Weights of a small GPT-style language model, trained from scratch on English Wikipedia.
Size: 3 heads of 32, vocabulary 8192, 3.69M parameters.
Architecture: LayerNorm before each block, biases, ALiBi.
Each number is 500 + 50 x the weight over the matrix's rms, rounded and kept within 0 to 999. Layers, rows and columns count from 0. Numbers have three digits each.

# layer 2 attention key, 96x96, rms 0.168, rows 0-67, columns 0-95
474483509549513482473460504528499496528465451566486537566516514522484453534517545521444510496505531496475528478493545493498482424494481557519487454576501473527500496454422527520461542514488515482540510478501529469483517521416442515445523502510553422508537557537512473474540514439506450515
476514476535500516461490514534528525492494515419515493503488539472490421591525476505506488448494504464562440486521528467513525544494535485523558499541470466500561485549485516464478474473449451494509450498474516452476471476533439565544459491442524521504526525480537509486523489501536503502
465572547519507483468480503475503519525462485444496480481563541534495458451468502571532452435495483578481526546466451517507532492512523472514511486530465475465493506502515490495474510511479495539529532495517521500479490529526480482528503500422502489478505437466517501455526537533535483494
492562527530517518499492458509478506494492467509461499496508544533501519474550569473524520489550477505478457454422457510529431543480451488491518468454516484505631528499456525486487569528469526521508526470476505512472514494514503514511491558453509490530549473469498518452517503482530480464
539582480494493539500498509518510541472487501461545481477492482447552481562469460462501504497505486481516414506506518427459461500499527498461507449481538511486466540522444479538535491520449483443506512526508485501507505534532478555531466527483502522473509445541549501511557514493505491521
521509493498497519463510513501511479495435458523526466553549543473533463493503506559524477527484462475513517504546529549455474490502545550547453498501550485507531542459486482496495496473545510518503505456467567463512458431526518464569503501453540490567489478482458544521526480503511510508
496514490486513485501535535493485511454497469513537519497462497508513478532486531418526561564486460484507492517506550472510496446526506510495508537491453458458556463492514513505509431513523480524524454497476559521565453513500497447596530514522502547453500489481533588479527497481490512515
480469471535551463490475434508491521444509483474472545484452491558480511510525514524543469528458500499482513514521480464554488525500508464522505528495482503488516477535497494541487537538469508485478474517487534512483532517516523469484462510478461478483516492470503501547474492489507542486
479433540452499565502447536529516555530541512502470542528495521485449497472508468508482509493469511519466531471489553536472507500487467510539521531511453577542485478470488506530479461459474518503454485488473446551490503504541522554464463524523514509548478481501509514453514501549528498512
525539493538474494568534531498508463447462499497544475449468517448466530516516490455472496497449523468477474523484514475503484442565500540499560496542550537449496499468561524484538479494521455532496481425527510517513476447482510479509485511441483516486517491539486549566459477492543538513
490495486452473519497510514476470527492447538530470523485522511433474517490469554539515434487549440529471487553550459504507513549508495558548446543515508511492560485477509477499408525449496504511562515518482538500547503522503452492453468513505501439511538497448476501507522466562542503519
532499486548429463554524447527548512550560506515539453539502507474491482473531508515514526494431498554459516466507520477447454540526487432478501491454546522499441525519522463521561478523528503465485516490501569446462438515536522503517510514464490493508504495486481446501509535470513530500
505521499488489516434514482501514419506521518515521511500454527493595486449424502497509536557469463507494479563462467447479445490457451592489525496512537471442468494502474487511495554462490484501498459571485479555441477541463407562536464549505541476537461508550592490515572487511467541567
457515486526494468530510494453511497508464509473470510481467557473505527545503501524486480530579541462461454469496535460497510506486515463531502541490518480459492531458453503525488517463523444519450481475546493499492540538503565528518556502495444549503501466535524485537533543455503456504
506460504502605544518457511553475504495558538525503516460523483504499489476506488531480474498502431522481540477554492479510467522501530488555521509523477499486446544485512531467497524522495503505488470539468471482508462514501486478539479535477474507511488490527524483506497434434503533502
476527489526522518487460419568522508533547489519549473489482486526484487508460470536434528498493509504482475539519464544490490551490420497503454516491533523531428438462501521487503533394451512504416554482437534576462542505516481517463531556487553460600470514507548525496448499511480517440
503531558514482536520442490514459512504559508490450539480499490475527540521497552506506492500464429556480445456570459549482575510493486496572473498424422507551474447484550464482464469420470558476502512488463514540473495474546537531467449536481477454509522503498455465529494492492555496443
513492445523510439478485537465460445487416518509513505498493510497474474432537569529489542555526535471488491560435500516495464491445458521537464498520498594481542500442444535503488501464523541507524522532501498552513519537421459507549612465542505501506493505505503515539486477517396420436
525501517485560502498517556563425451457487504505515505468449442498487548480532530493497537464462484494545478531477499506473445495528538479474514520545500490495528497511539494495522437514519520474520509517540512515535506516489463494480503483505469554498490459546469536518481477541526508525
436547473499493527498523532469488523465502515492523508475504475513454545507510507495481509502503470536545477477438474498510532521523475470513537531467449462472487523557517515550451514469515525495489496490525488492535435532517502497458451569484448553498530522511504478485516501503540459572
507438474463533486433451528499491457475470502511518546484480536488444503428568559524504424512492528472507606521490443544599485485472584480490526518521499536464471470464538493498463510573484481511506542505516512532450574511453496492534500524517503445539520451503549486556460444510469463503
438464472590518507502471493505511527499527507504506517505494423507494507509526464526516462505466446525486512503467513467545564469497473511463484466429501517476459466489546520481522445516488488504468496453517516494552543456462491449520578506502464456464488470551497402541493491522539511577
464465532505463515424501547495433495535459459520472532549475479485567512507478462519503456476477486498505532527506565513523536540498459558488460501515500490468479496459511507501491427455466494476510522522504473541499538545544455507513513520523578427579478499511515499497528496519521461494
463484491472504541495517464526554490494556492489486578457510464544432496464493508426498478458531519502537505446458473484476507482540531486489464535449498546502510520528498524537445513530538492495495475456501570510541528470471551472489558498508444508385532504465510513495458536555538478469
496513437512507490536564519501551497529483510470444483484502515485482490501537471506560572477495479506542451445496486510542503513483545501447545489503508525510481503508484464513471504534506521483472521518512472532587511437456494497484544469489492527430476487485515467441483523517502536456
446509532510527499472449542493537506505496489494517481503498567465468510478488487538538521480511520504508533511530477505526544514496517434508525462508500507540510520471519477529496519496486525508493506478512527473448539493526511495442512441473486492512518450515487493549464471526480473540
529490533512457515498561475488488469493482485489524491507462481513529484489493556504562507510467530502486516491472557437549479469457561549498538530483474480453497520463451524509507460520523547510507431536502510506461490563434482414540586548500455485510526456478562504522475460524475542486
502549455525558398561506490471438509514481489512483570534512523501521497466540472528498496493488544520492475475455496564475497479512504527485502439463514500510484497525445469468531524506430490499561538470537493508490502526464499503493502443467504526487565507465447543497532530547492497503
456507488523386587534540444506474586485464485474511507566464486564550459491507451498525545519511437515485577516517537466495505519527602524529492472457506482468479543435470514542508449553521540437562508496497457468463482421515478442525519483493534483493496489493536513503526488546524504548
530523473513472510439503467506480517468485460490460515507493566569562437498395553529494474542526523538560546488578431520491459471480549452463482515488462468542623505444515506496472497517561576545526511469460449464537464434458465497531485512487510476506471476482575521505464536537447518464
538596504504502510527540555489452475512501469518483525519463533493499504507542534458506458505511478512521514469520531519519507447482474541486494540448482488461494550510497473538510498538489460516530494495492489518501450500501515478485496486504473511466527479514536525508455491513437455496
512522466534518460506504502518529453459477504498542542471523487515487543472489507470515564494545511475494543472467474456478511530489562467489514519477547551533472530500454493423449538546483526462437543469457450479506443488505516444503544475496518526499526487466520516503528522484501546486
431576470596494375553442366509552469510529552489535545510440481483511542453599533461429588506490422582495544437551481598525536553509538533479556448536455532534380504588417587521475559476521449410526522506398397519560547461461434502531483514515533467460534415461486591465396357531458545450
430541390400437438477623578529426404515525501498496500598455446507491454545523495547537588551515584479449552460549498445441484421539488524433493535488341433502489435506505430480494459588356549568518571471656541514471513506419429503577497583510373564515567457546460525482578535560499518542
430560458467518414427543486454528469550572591475506465468527489525436474447531524521416407411469483552533504408498387522557599631578506493491462492532550550522540508503493475517382424445531531489490455482475460532489458498505532548556566514473550505551512469487560576375505486553590636517
508470515468501506467551422523523442480521538468445508464463599476530470499592515525478505571442470518451479532505502504554515530591494539440550583530466468582482550524441553509430399507490512495435565564558606598489557417490451539489487504384438419439599498512653458528473519449455508488
412487559587499538412548446480507523568450537456498471468514483602492413595509517531437482486466498323520510622642500527525546469415454609445497545591498512535599461443513498408549387428455517612593392440475431472531417446531434549492533377607557445574598568450490437607514424479373529589
512489424458429568476498474595643526470583595534479691484491524482467398566464537464528541469492542507480459506458541578372490542527411495514433532459505482479418553516377584472488480541450460388489510471518497465560431483524484481484582497523571519523459495448515486515567544454540480432
463532514462450482583457507528398469382467544480515591562594489503559439474444519498429622609461484426477556510546516574531538496504542438467545518507468462589378524472455410416542539588416459543519537536477455458544509548528416521474422538496465526452519486450433506454536444519459479563
553504450450417492623447573493535482427521493435451496424579464373455504580489489463450484550444525356515448469507484474558521550540480566510523508441533484523556605453471566409451466534524524500502485511628497469519527420441534596494592414541455376585566524472568599419450454490570523551
528480471475560574560623431524513435394435431420570490467552552518480559590553472602534479514512537557483488524502482461545437600507392531463455468622506506530438562541531490592532522561430428587554476484498492519554487556503459594433429378558451497399431457546547418418604451598458454496
412530505392573442476444506637566410567476468496490396428502517522519558390565493497532594502543512476553549608533469576517502463481506494550514562539442521513464551576488423495544459513488408507493513474522521523435587454386432546449532479601386591445498447503537505412480514506512457404
502531406462408472641579576462514388420494507498406583563512620504519518489414489519591451605517615497517583526599480427543393462519557400430571495486526483479518451509526446492462497588414435529539441534428465491493568547509443560504476479473478623515545492538506529495547387540487445469
579523358597544477497331369474524560424552551454475433640533396476475512519579492539526491485543487525522489448539559423464482567570564474547545555446505565533429519521463473458438504468664498404394453531466493531435518381538576631497479533417474453581472503448481520445462480549611529569
450533595548560517515563527426481543465521433536432490422394530454540537511543532521421499502453592529580471572468490514473521569487572530544470472445464508516497530460551590527563491395440468489522412507500510514505376483445456424479473460522495463553492509507525515539480544472497471524
439587450475503497410518504579506467463436534608492574404535565513425407539488491422518549390440574450430544501547543504447426475535574484588496588591494507494517542522496619480603451498535458418463504468549454433516464458429418424564447502534515514529573489619503558538547491506463524484
558557558578445553477479441501600592559460447489484493581501481377566473543433425552475494573417392495454457432523326473557500490441453566518578515560449543531468583487652436572599525463539486478449478349539510507534487554576561621516495527474443504497526552516489549411516495354584549415
527529584591553524601447423549497511461479490459488528574578423434510469499469447469533502524433469466421585476504512482560449488539469464604484462471524428561498498510383445536519560492424546529476515535622428465460659479548678559458481507452556496538506538562417552484374484528528479396
397505510506481519514529557430559490449447517469503528441574568401553555496482512494509462582497548509570360563509485623530526608493432518474548473586487536515488538452585520502491474455577504494550472394490395455511429468542483509479583508470523430522489480658465523459487555301535467512
405568487538527503550527549502514659479516617472475631333540628492534417467462376435538424458503444556511401513568438539420488425517471451459541601436442457466578530395476514506496606497451545577564511474514583454423562448575445512516470574546434496491414468489434499478544518523453418502
371429595411494519501390533523531456624540544500450501413508510431540556567476517449496394494614472401510484564501527497453531410524504573496460566638410535431471500526466575488474400475570478592531484523471418539420520464536512570464480481518515477529540522530456481486502563510455510511
583637502444580424361493551509486433371499486506512380504460529542412532356525450494479474479630542527497585519509350465508479500519485559515504533511497517462544518510478544565456547615494473568549464570600571527570505604406478406502579538550492522460532464507594525543588542385383462408
490524522434383481533534503464512477473505522498498441428426508495411492422495591590537612501418595484590534417405559454499522479458498549530547452560478555557516571485381534516503460471579478399600519541476404498542451455560503525588492502502524486533537424445532509541565494524335458632
463525573486496482417500492484558491511522505483492529598467470469548509476505402579541524423451435488575484450613458446571446512570522460493466525498459384567451504541520615512551500484642446564462398513545538452556534397491544403429505483446477511577402544454610368520553490495539545434
556498399444593362509394489527492527482463516563564493480515525507479516562581480428489388609451590522410632442591559484500459402585489607445537505576574543606469470453553452523483308513540391577457451494585576517374530592449515500395400538573526497562510376549595427564579471456488414487
498528467609464472443482396603445628447525432459474554576546610513491436449512467514507458545411447483480511485459479513573504481550517536443439516397427488580450508455552498508466557535465586476464480560513487500512539519521488601495579455442522374514555557458467489554437435520461493587
457502377404475527526538522445519479429573519541511481431565550475465456520557549516428550528607496401511430578439435584470536529551594523494655574569475625525552549508480451467401423478502575512527439474546555481544489526495449423602537474477507493398426526541416531482580447522447437450
481485418665432540598538544516575653436577461535495528482457491560472492447498507534465463567552374515580458445538410393538504557567458484494453490465519583468433584445484455451404495542520625411472508500495557540598573449422476531496550538515450469490454533531552447448477476424559542441
564467503514469465430551352433524472494436516461566521501496462495506548470477632403569504532413555566552479521568537419487382550389582486567594380470501459525439405509576522610573532445511457374461416469450475537449412483494552585526581452382553562553523587524536589489557485558478568476
478466503532510520504489474401484587408470593457592476485471446535504437487493484545471587457514479469509565532493533481367470555482451432571483537538553372460492532471492520529485603499527438549543427526676534474537510599577425581521453487574485520497453514413445415500545569476378526597
542564520502369454523563420640469547451484503546576392583422506520620595449518516481530494415541438591427565506365495474571539586526550406462521508378485465403571485501559455543553467501465514472391476618484578451508563450375479597429454573384493512513530520491519463523408614502457569461
464430566536467605406551515494498450513464470546516574462546474381476486486394492567580469515414472503545521467541487503365417495481586486494455525588524540488489386507645521505488567442506453566533618467512522543516492480687494477377502487438566492542455538550500461516477491432517575545
457526515479473521452466573522529443506511432560474474525552502441527455546419530548492554508543517519470440567571433471432467546473445473557440532559550507409458479506605432537506521444507506636493410460455610513450471537512506518507535433535475461509537456601462382536469508580500531589
494450421535553559520501546442466501472511616509447478490488403457548500511480484480461415494541569464535484515557525544499535514552527427508546547579499478460502410581535502453402501508565477553526488516465455424548583497517544478438412582510383511416583520434331493488510648519491566536
484555448590483471554577519357441511514415411554450479464509499528418546469496584550536437555565486533552632500428382623664457496511487589542453479503600476541523438479558521514551388526443571504539509474523428462522473440461543516472508466520431504501569446450541565567552575431492463447
526493568501568560467594510472623477461444491576593368625435462590536471594500518467460529555414464448538523511434542480519312447429598566509447356390540458485469482573689560464533513424478461554441479521447462578525418518397444441562531454482641473481580586468539438506498445460578486477
480372429582475580478619558545464490591429492528485401496494437501548548494608496439582564493448491413549409458524550404426473417501594529474534510510482471479566500440530557446631513542565550467556474519518416427455437394490434410566562527498590561509525483456472502395535471466551599568
489485506587463489573500505456536504510537562601499515546500540576531481603450349537474517513540518566397504477525537541416601485553403536495402473519462558527493481488525439449471421539384491547471502520484471548540492567527426560498493459501495444501543513446445402370486492513635445514